From a checkpoint of a small transformer trained on Wikipedia: 6119 steps.
Each number is 128 + 32 x the weight over its row's rms, rounded and kept within 0 to 255. Layers, rows and columns count from 0. Numbers have three digits each. The size before them is the row's rms in percent of the matrix's.

# layer 5 MLP up, 1024x256, rms 0.116, rows 822-847, columns 0-127
105:147147075117099107170153125136161149079157086146147144108119174125096104097111162180186104193132126152176090139198137180091105121115179167138162111063167114169186177113093143133138135078138117155089164119156107145166054160143191166163176137160229089127155148100154132103096091077087130113104177106174107140088138111106162151153104127175142127126126126170133140123065111165159131204174
092:125115097104100124139106177067133166147119144160151150127179149163130180075136105155150174111091071144111079185132174155155111171095102134065130090163065105142132166077140129182172161150162102151185077144129117146069149117152157077156138097111207109139122108138145110095135125167122132149137107155113195142111191038124117184145180075119112151128120119108107110164123122102154097166128
102:177146153115131158177171181099151132177140162080137109153128126066145132137127170117115162124121059175066095136101126143122061103122134105099141164130129147100062120103091097113150143122103149126150107150180099117102111156190103103140191098130152153118194150140131182098112149099116128147121083065168144160136148177085144106155074136120148163136142154110021093185133115110172129138133
103:132096130109100058145164137135140078147127157166134097085125101100104132137134080125132108116118117157106150133131123177098195115175181099112130144148132156164149095136154144116071103139086074111148121129184153169179087114192165140098116119162176070117160120127161104110161137130207188138110117139131132109128138138138152131095099132116180173192084152132122148151146132155060079157129
104:125082104138209106163142125166099100105172167107070151152168162114115140140152154089110105098154131112141081150148097139047149110152138134104052160106139198110162118113184176143109138143082149119164116114131100104144167152134100153133106106131173077170177122054125112111112132166150161084103091099156227169158104103178107139080157134122169108085110140125118080121121148149178159159121
096:151069171108084166123165163147105070115071163137094098109109110114134111127163106098205063108065111170088139099065135138110108160127059141129079188151136101150190178116196170131117109106139205130159154142161163096170138094126104129121179175081120126109100144128136139087097092080123144051136149120169104173080157112166131139153134054092097093130102151138132157140141102123180104114126
093:083159113144110100124199132115171122170107100121088193123135110163137155125137105155112131142205127132057116112129143165051137141102105073090119102153141097063118123102116138121102079136159124138103076124148141116123141137111199125114088125112138143106126121110126134098111092150063178155082136094138124118158090101096156157094152100178144070096128109124154113107131118153206179122133
096:111131225173137128151121137064131088238150128110080108130174114116154162178155138077211137144099109090099161081146151159129141110165155164139157174148165091097137131115124164081133138097113083123106150146068085101152112144195131125089119155051103113124172147100105171095138105133158100114112115077152156139087073082142133110089132120118126161079115157201109144206098131057074095101106
104:160121154094114130174078099089170100142123182067092151150150012122148131122124106184116103158093115127108117104150082082142138098191146149110106159083163137167121143119111115075084143113136118180165136085105165106152109131136126181135145122155152134133129193081103165130137124085145133108131109095120132132143086147089071122124148169131105177199100180081116085144188089108089145118161
101:111101117095134153103163140113100056113135075139111152127144128199067122118165170152255109163158126157100128062126168129092179093208099172109130151077147104133100138052082119146098120160102167142153145101114075067130128175127124151136137097140117137136204130140125100098165152151132104120093102160094141134123128118176111156138126123124142137130083183088127123071085147104118133137129
100:155161163055132159184140123089148172075083156087133185187150106121203134134165090135097086151085180130135077083165126104160124128149055146171104135100168048166136147086080125151123149160137120112163072134083095137092120151118150112129106124167134137076136152127160148068161129134126153102135106085127163104136121203070136093113127145112145139163092091137135169114110144174106198076069
103:114057163151115157118185104157118104159112135169133141128124134150153121095111165161185185139144130117112042111159186115178117096155157137130104107146128100100142125136097122061135146133145128167134136088122155160187135109087147089138034151087158157155170156134150093137107102142065086083143099155169109130140131111097097124159133153068193142125139096087192115109069159081096110125133
100:130146113113137128153129099167169160105190139172117143142048059115101131158139124166162116116150141124086027133122107166072119182144141040156144134113102136132189126106157159118160158098081137082169109115135088126095152136097129093179153124109149134102114096118177180108143142099085142111131113124110122109131155126136111126124062155135108127146107152130089057106157126089079153189082
104:098147106145148067120129173102092125107142207137113102068103094147119115105162186127135130091138140129086142152106130192144155160145056135167138119115148127152192120111137110160138135104101138164099075073152083102125104089099114062177108137090083130147152100130143141146154158170200144090108106092171127150220092140135107104153115193157136130111117065169071085105117064124109132174111
091:135156106080198082102148149219130122102104145138145133072125185159106155117115189190181076078143172102168111115163173170136105121132113176119165140135153105186103115095128143109101140159099097116122150163138109125062063137153119095084100113101185134090129135137115130131135106121116123154175132142151112184110145113114113077130144171093116151109155085178125156113121137171142173126138
093:096152128093100176130122043179109082139091115116109086124145097100121121153131113120200145129189137185058126091076114130101174115121126111132080090110104135156082122134187142160135144102140171111183123141106105060112086157166126146120183114144075170175127101107159125118067181101101133127160141108049123109156128129159124134157083140117172118154141127119178178097171159073221124159120
098:144152131057134108132163138140126148137166139070137121126122104123129136112161110080148083105098165151064125114106063102169125087129171127125109149109167171177119170198106096108129134140149188113134164113097066060180160151125152165086179158129073078148163186149139139159123166116134120146077126134145109088109140136114114143155167137089129090140058188124166128128090144098185212134107
089:133151123108139169178100104170117120137120131105191129136181186092152149135087129129156148123151141159102124134117132118128167064115162133149097192121148134077110140114108127095121122063111161136131075126099120152133104081141103170179109154066117144182101140118110126117098187172124067102110120210123111187084072096160090120168118118128139115201113159091109090152207155116145115125146
094:123121168114160172143079089149166160184123132119136086071138148100117082113048070142162107154141095164126125153117079186132144115158161126104140181174154121116137120067118099102198110092151133135120147137144089112152155115149082127105166206078172154132090113143126172088143118137131142160157169102090082051084177169065140141145192141148152135145129125145168116137102140147161094119118
102:138162126172092131094133158125157125161071093172094162103111115111118120156138089109134125170130115117214142144147129140131168123105142135116147083122103169140147087164125071187096158100157082140138159101087144122094108099141113184174058026122126183175068167124098095146145185134046117059109148144108134100133080047096173113111117087048135178140102136085101117121142176132129162156136
100:158143085143160197124119157120162095176146094174173090107102154116038120122144043139091169128131179171147146167107112091170167154119203113143134124090077134168126175103153138140069193108117053123192153059136109140120107082139145143133099074185132154140180147128141166084133144112104157090113092147127138175122106105115095105161104125122082116160085207172133151164134088189134075124171
106:129104140111117148083093095169133073155106152127098114100132180099113068161115133194115103139162141128102158181135133115147149136084177122165138128121138169193067146144118106108130058117109118122120142112089120181149114108134196130187085102124215096078138115126111174086119173132098136089104096060120144140139139133102080108076134180100141114137088079153093173163122085148115142079194
103:118173205131138147122107157064176111151133125094152141104129158090150100105120108138120140127121155116136133125124184104148122098133118112063177146068136126131135136133106170180116138189142132083107173119124121155137153087199103123149148129128160061187151062110124131111074108122133158092199168122099147136194134131159183165121177117135137098165109096117156144109163186147128088140144
097:082081123132125120188069090187126103120139162168151127149126145079130116135136140150116096166149135146163173112142160178108134138141174119098134187054146101103084164112110139113116141126103142112191155156148061198149083140177135137136172118122100138133116122171196183109104136104128081091144091119177077129117201123172096088153136092178137151122111095127161148136101156075105124096114
095:106073060099190153085106110148120172138132145083149128145117131094118103116142095102112131134068110207121171085164174144093155074127114092141102139119113129133123103132082171125131148072106091164087108151120089114092175128141101095194151098171096062152127124055137155075106137087121141097102115170147172086186120176158096173164147095158126135114117154095117027083168183112162113179157
092:135105131147112188134143135140089105189178112146086180182078200134159133177131105126139138097096061133122212136096196132141160157146113076154115126181157126110183098143127121080111124115113122128170073152159106153124139139141128137125072065076146107146028143156122098174126103091171142093110091113127079075151106083116116129112126120121199159106132087144075197123117103083144046109152
# layer 5 MLP down (transposed), 1024x256, rms 0.084, rows 822-846, columns 0-127
110:143090173145082151115155062138135113114127110106079102073080163134175105095135137184141180116125076156140123138162139194115162120141096101079087091137148128144121154107054145047093147163127125155096062151111157152134144107154153148074162164135109117105170112157159086155119082143145135079108130083064065129164134148166141104128128169121030074118142140191116148184053132116100153113124
096:120055137140156149127155114153152045162100116083158142169075123163141138097145162092150130127159112142175152133151124169106175124163089147069159067135109093097100105106103088184097090145090109140137162108190146099200136169192104131192172172176107103191128140109114135130175145137104066145106187158156109150143122132143204151130079093135092198104147094114124117129113136117143181181087
100:128094123153160140103059136116099073143146104199175155090145136074102119211156134131124065136125104130123144134141082122192098105091137193203125081152161084147155086095157137108121148111114133108045170120159148083138162128098169135086144077127115136150121131123103129163151128058134153117089121145194129141136168128110078145128138167106132118136140159138162103104118155129114178134130
104:091138140163116128065120091029169168115121092136123194133119115125115107152065144119158097161128128123138114093091159138110146111152097109171134149168104127147109125079018170086167142131116162166125165131165122198151113083084093165141110083123102169112117090122156080125126147101111138130118163137138162114141162145130124118123127128149141178104166166186126120177187093180123094142134
100:116193119113055124149088121177141127155160154103144151100191169133106078157126146151123132088083108140135119070106108171154147139146119158098173120165103105168093061080132123098149130153121084129083187087153136128130147151134174132166104121195107125140102106126125092113128140106089151146103135143113183172129158143125130134163174182135118151115109100108145138099095109125106109142122
096:122158093065142110150171087108092118100115135129164134180098189126141173067134086140159177102102099148129159167064150146088144111149178072128108112189081201121127119166117105139121128153099121153102158157111133129099117090174113141135122122189136084173161146100148135131126157070102164136157086132113157183094111159170132134103192107147172099106179093118175076119134148137125109082073
097:145130145108068129086098096148091068138133189153185112158091101126129128122071163088179124085104104174168147098094156149118130094101197126180127122090108123167130161133114117075177139131111105152168090136118133176102054093105097175158154083133165094131141111189148119135153139119183149053138109133160178123099137108133116083112109123066196136100210102140119153014127073164125099150088
092:186147114125097161135087112127117101105123125116098163136095091118160120099148130101062066174088120147093110147141125109154108172089104091096068101185111174118119152160131103093124149087132165159160122049113124160095231125120106136137177061131133099146132119151147113170145138087113151154184163085149114176134128095037155140157140111109117112108165085112110096129073156155147224175116
099:145157104178071108093079178175116118155169149147162098148127169104129104131043103203116102135148139088136185086127089092080135130092102133132107098145108135114172076153132132165160121171155103103176194099147052131158117123096119120211128146157174084134089139139069084132142109119120169109136119156142199167088178096149105080141123143116158152144144148151158149091062107134132099120118
100:103114156098120079052088112095152120179134138141152093073161058089098069104145158067171079129140140132155118155121201184149178142098174133131125154190131116101109147077120116123191142125152095147135083155159162179116094090120135090105137136134152170122171127091143150180125096132141167134141104079136087159136105156072127123122121169151200170162175094141100060199117140105169079129162
101:131112115166146090097145163198129149162150089175184125145180079120167133084127184070166127091132130147068088124084070167168130131165163109149136109055125136104146101105127182115184111103147093139138177101094113113156110128207089128076121173130132120103107132086123150153117110175135113117083104093128166116166098155070120138125161079140174184108133159146088161076092097122149084136103
104:164165116081107166085191219180105173118143110198129101125130112098111135132172153109091094150102083144128150155109106179107128137104117094124105193152155099137089151119093087132119142141116159097161091133155089177096120152167167169121050097121085121135093129158179117135056167090143111129103112105120086144178172150158185201138108140225106120110119155166081069162185124126104142099159
094:126157156091112091164127131128128163103085124115109143149203112090136182103076161146140158128054142076091155128094116135126150147121147114084145126108157135152102096138141124147172110160104101146134080192130158086181139103155194184108186091148139157152131084151093120149133135132138133098167115124167136137148164112097111127125100136119171090132177081120132109138167110102100156160135
103:138158095092135155172162153156109101150070097056175088131160071143126108129091153133161098160095137114152197176062102137094106183090144135134120111111154117113069124145116076163172190121155134061173090100187131125165197098138108095166143139167098148145193135149052142113148099109131111127122119095139101129167120116108149119119159095171126157094128095084171097156092082172055125083124
093:150128104173106143117145112115105158205112138168118127140194106089152133108136069138093126185067158160132170090090102105086103183086152085104174135148104179167092156107157103112067118147161107121207148112150161183156140125179151114159113125092110162174161170108112175190143100124135179140097146125123141153095107168159133150127136137181121157078130068152145072171132069122110081117131
094:147151113155143150107109112074200128147067150151130129171086149143160133140149127053129119149143139136178144139083136104150128126124089102169132096098191151092129154132121149067151109083118138152151104117186083148163079178105167166120151122103134125142098101098177135173163151072159146162089090130130114118151127079134126085135188232159077115103091114157108115172120157082145166127109
100:130117116178145178116090108091095112125157177134132125162141134145096167072095028143060170141129131152173132112129143124117099122143102130149170153169067077105100135153174124066167109164122085179194138135109151062187145120115131168152135135106106178079079144097174122138125122156087147111090120125096146091146110023101088151122104153179094133134163116133154183126096134152076132117141
103:141085181115146178130123111117163131101128102141086111145149148110092146100199111110143114131137098150093150147135115162130116095126120135227154090160186158121129119122128148144131107136133087112109133145146174159106175070094106059095078135097114110139075115080084071119096127122074053121079175092081081126096130186103143149127094215126155161158140097134164161124107134158138125100160
092:133139088118113145163176100178090158117105131175144106090108171122132126144110095147148135152166147083147107159176081159085147113193044150157133109116119096125129178096183192130147092077130149088133138150088091100149112117150142114108115120122161139157152113150155069134158136087155104140102110074134129102143134122104157151160134084100168065091110117091122134085160148140121135136150
105:128112149075148168083118066115081109110130109135131118117112081182127109149078142108142140127088101142103123158171154121193086136106147178183129077134125160180158193136130096140099159156122156143153117138075100081126157121159105118134095104086157120083063131119143150164151154135128120157133169163120115128137080148200131144079088112111156162131068094141177127152146117090120160096068
102:112078117109140104160152107091127108166149094077183064130166068124122174106155116147129144128170157162137164152105164111164084134158076085118134084152119156123133134127145121198082131134118160191080058163080185163147127093107145148142096169069135142155119105089123158140120098096162139178097195058138138166124150179104078108143144158154133146113143126099130168080181108126127125148130
102:116116108135133136175127135093125146125153154112115077108145090165125108147100105136099115158158132105116143141075143089155165119096084156122039133143146110148171110119078162039080067122119125137136125127097124180159105114189119134182118146184093106159147128137125145183130079128188156141110046131135087077151171135122131094128105164127139117125105108127115133143094091134111174134125
106:117170103140127164141192109115107184060170127131110125129095178107138119113149150130132081127136119087153142094192155151128099092113111129116134101084089139114113128109140105137109071132144191140096162063106102108051119198078126125114166080152112143139111153197115136146138137116195045154060169122152186131086166099094048109148158138128103122115145150163116166116122147142117170149082
098:132122138105144090097084150182125160143106109116173174114128104209068142116159094119083150178109123085112149122160175117143133127145108088131089113144112117138098140139110137093051063127153151183153092190167025080110132082123114088082137129158122158154117135159106090130172154081167014148102108111149128124146204154129127110137141157122125089102151141124092190111100081105158156149153
098:137202127099131121100124150086159157149108125140132103136132147150144133171135208189053150147135177129163172135102129178117086142125163124086129127051119099128122173130170125110127105163087139095042136143113160143112179070182164127096114109092135112155137095168129109185154092137094098123114136112067091123105066153132108125164152115171086136062098178130105105102146212118113163063184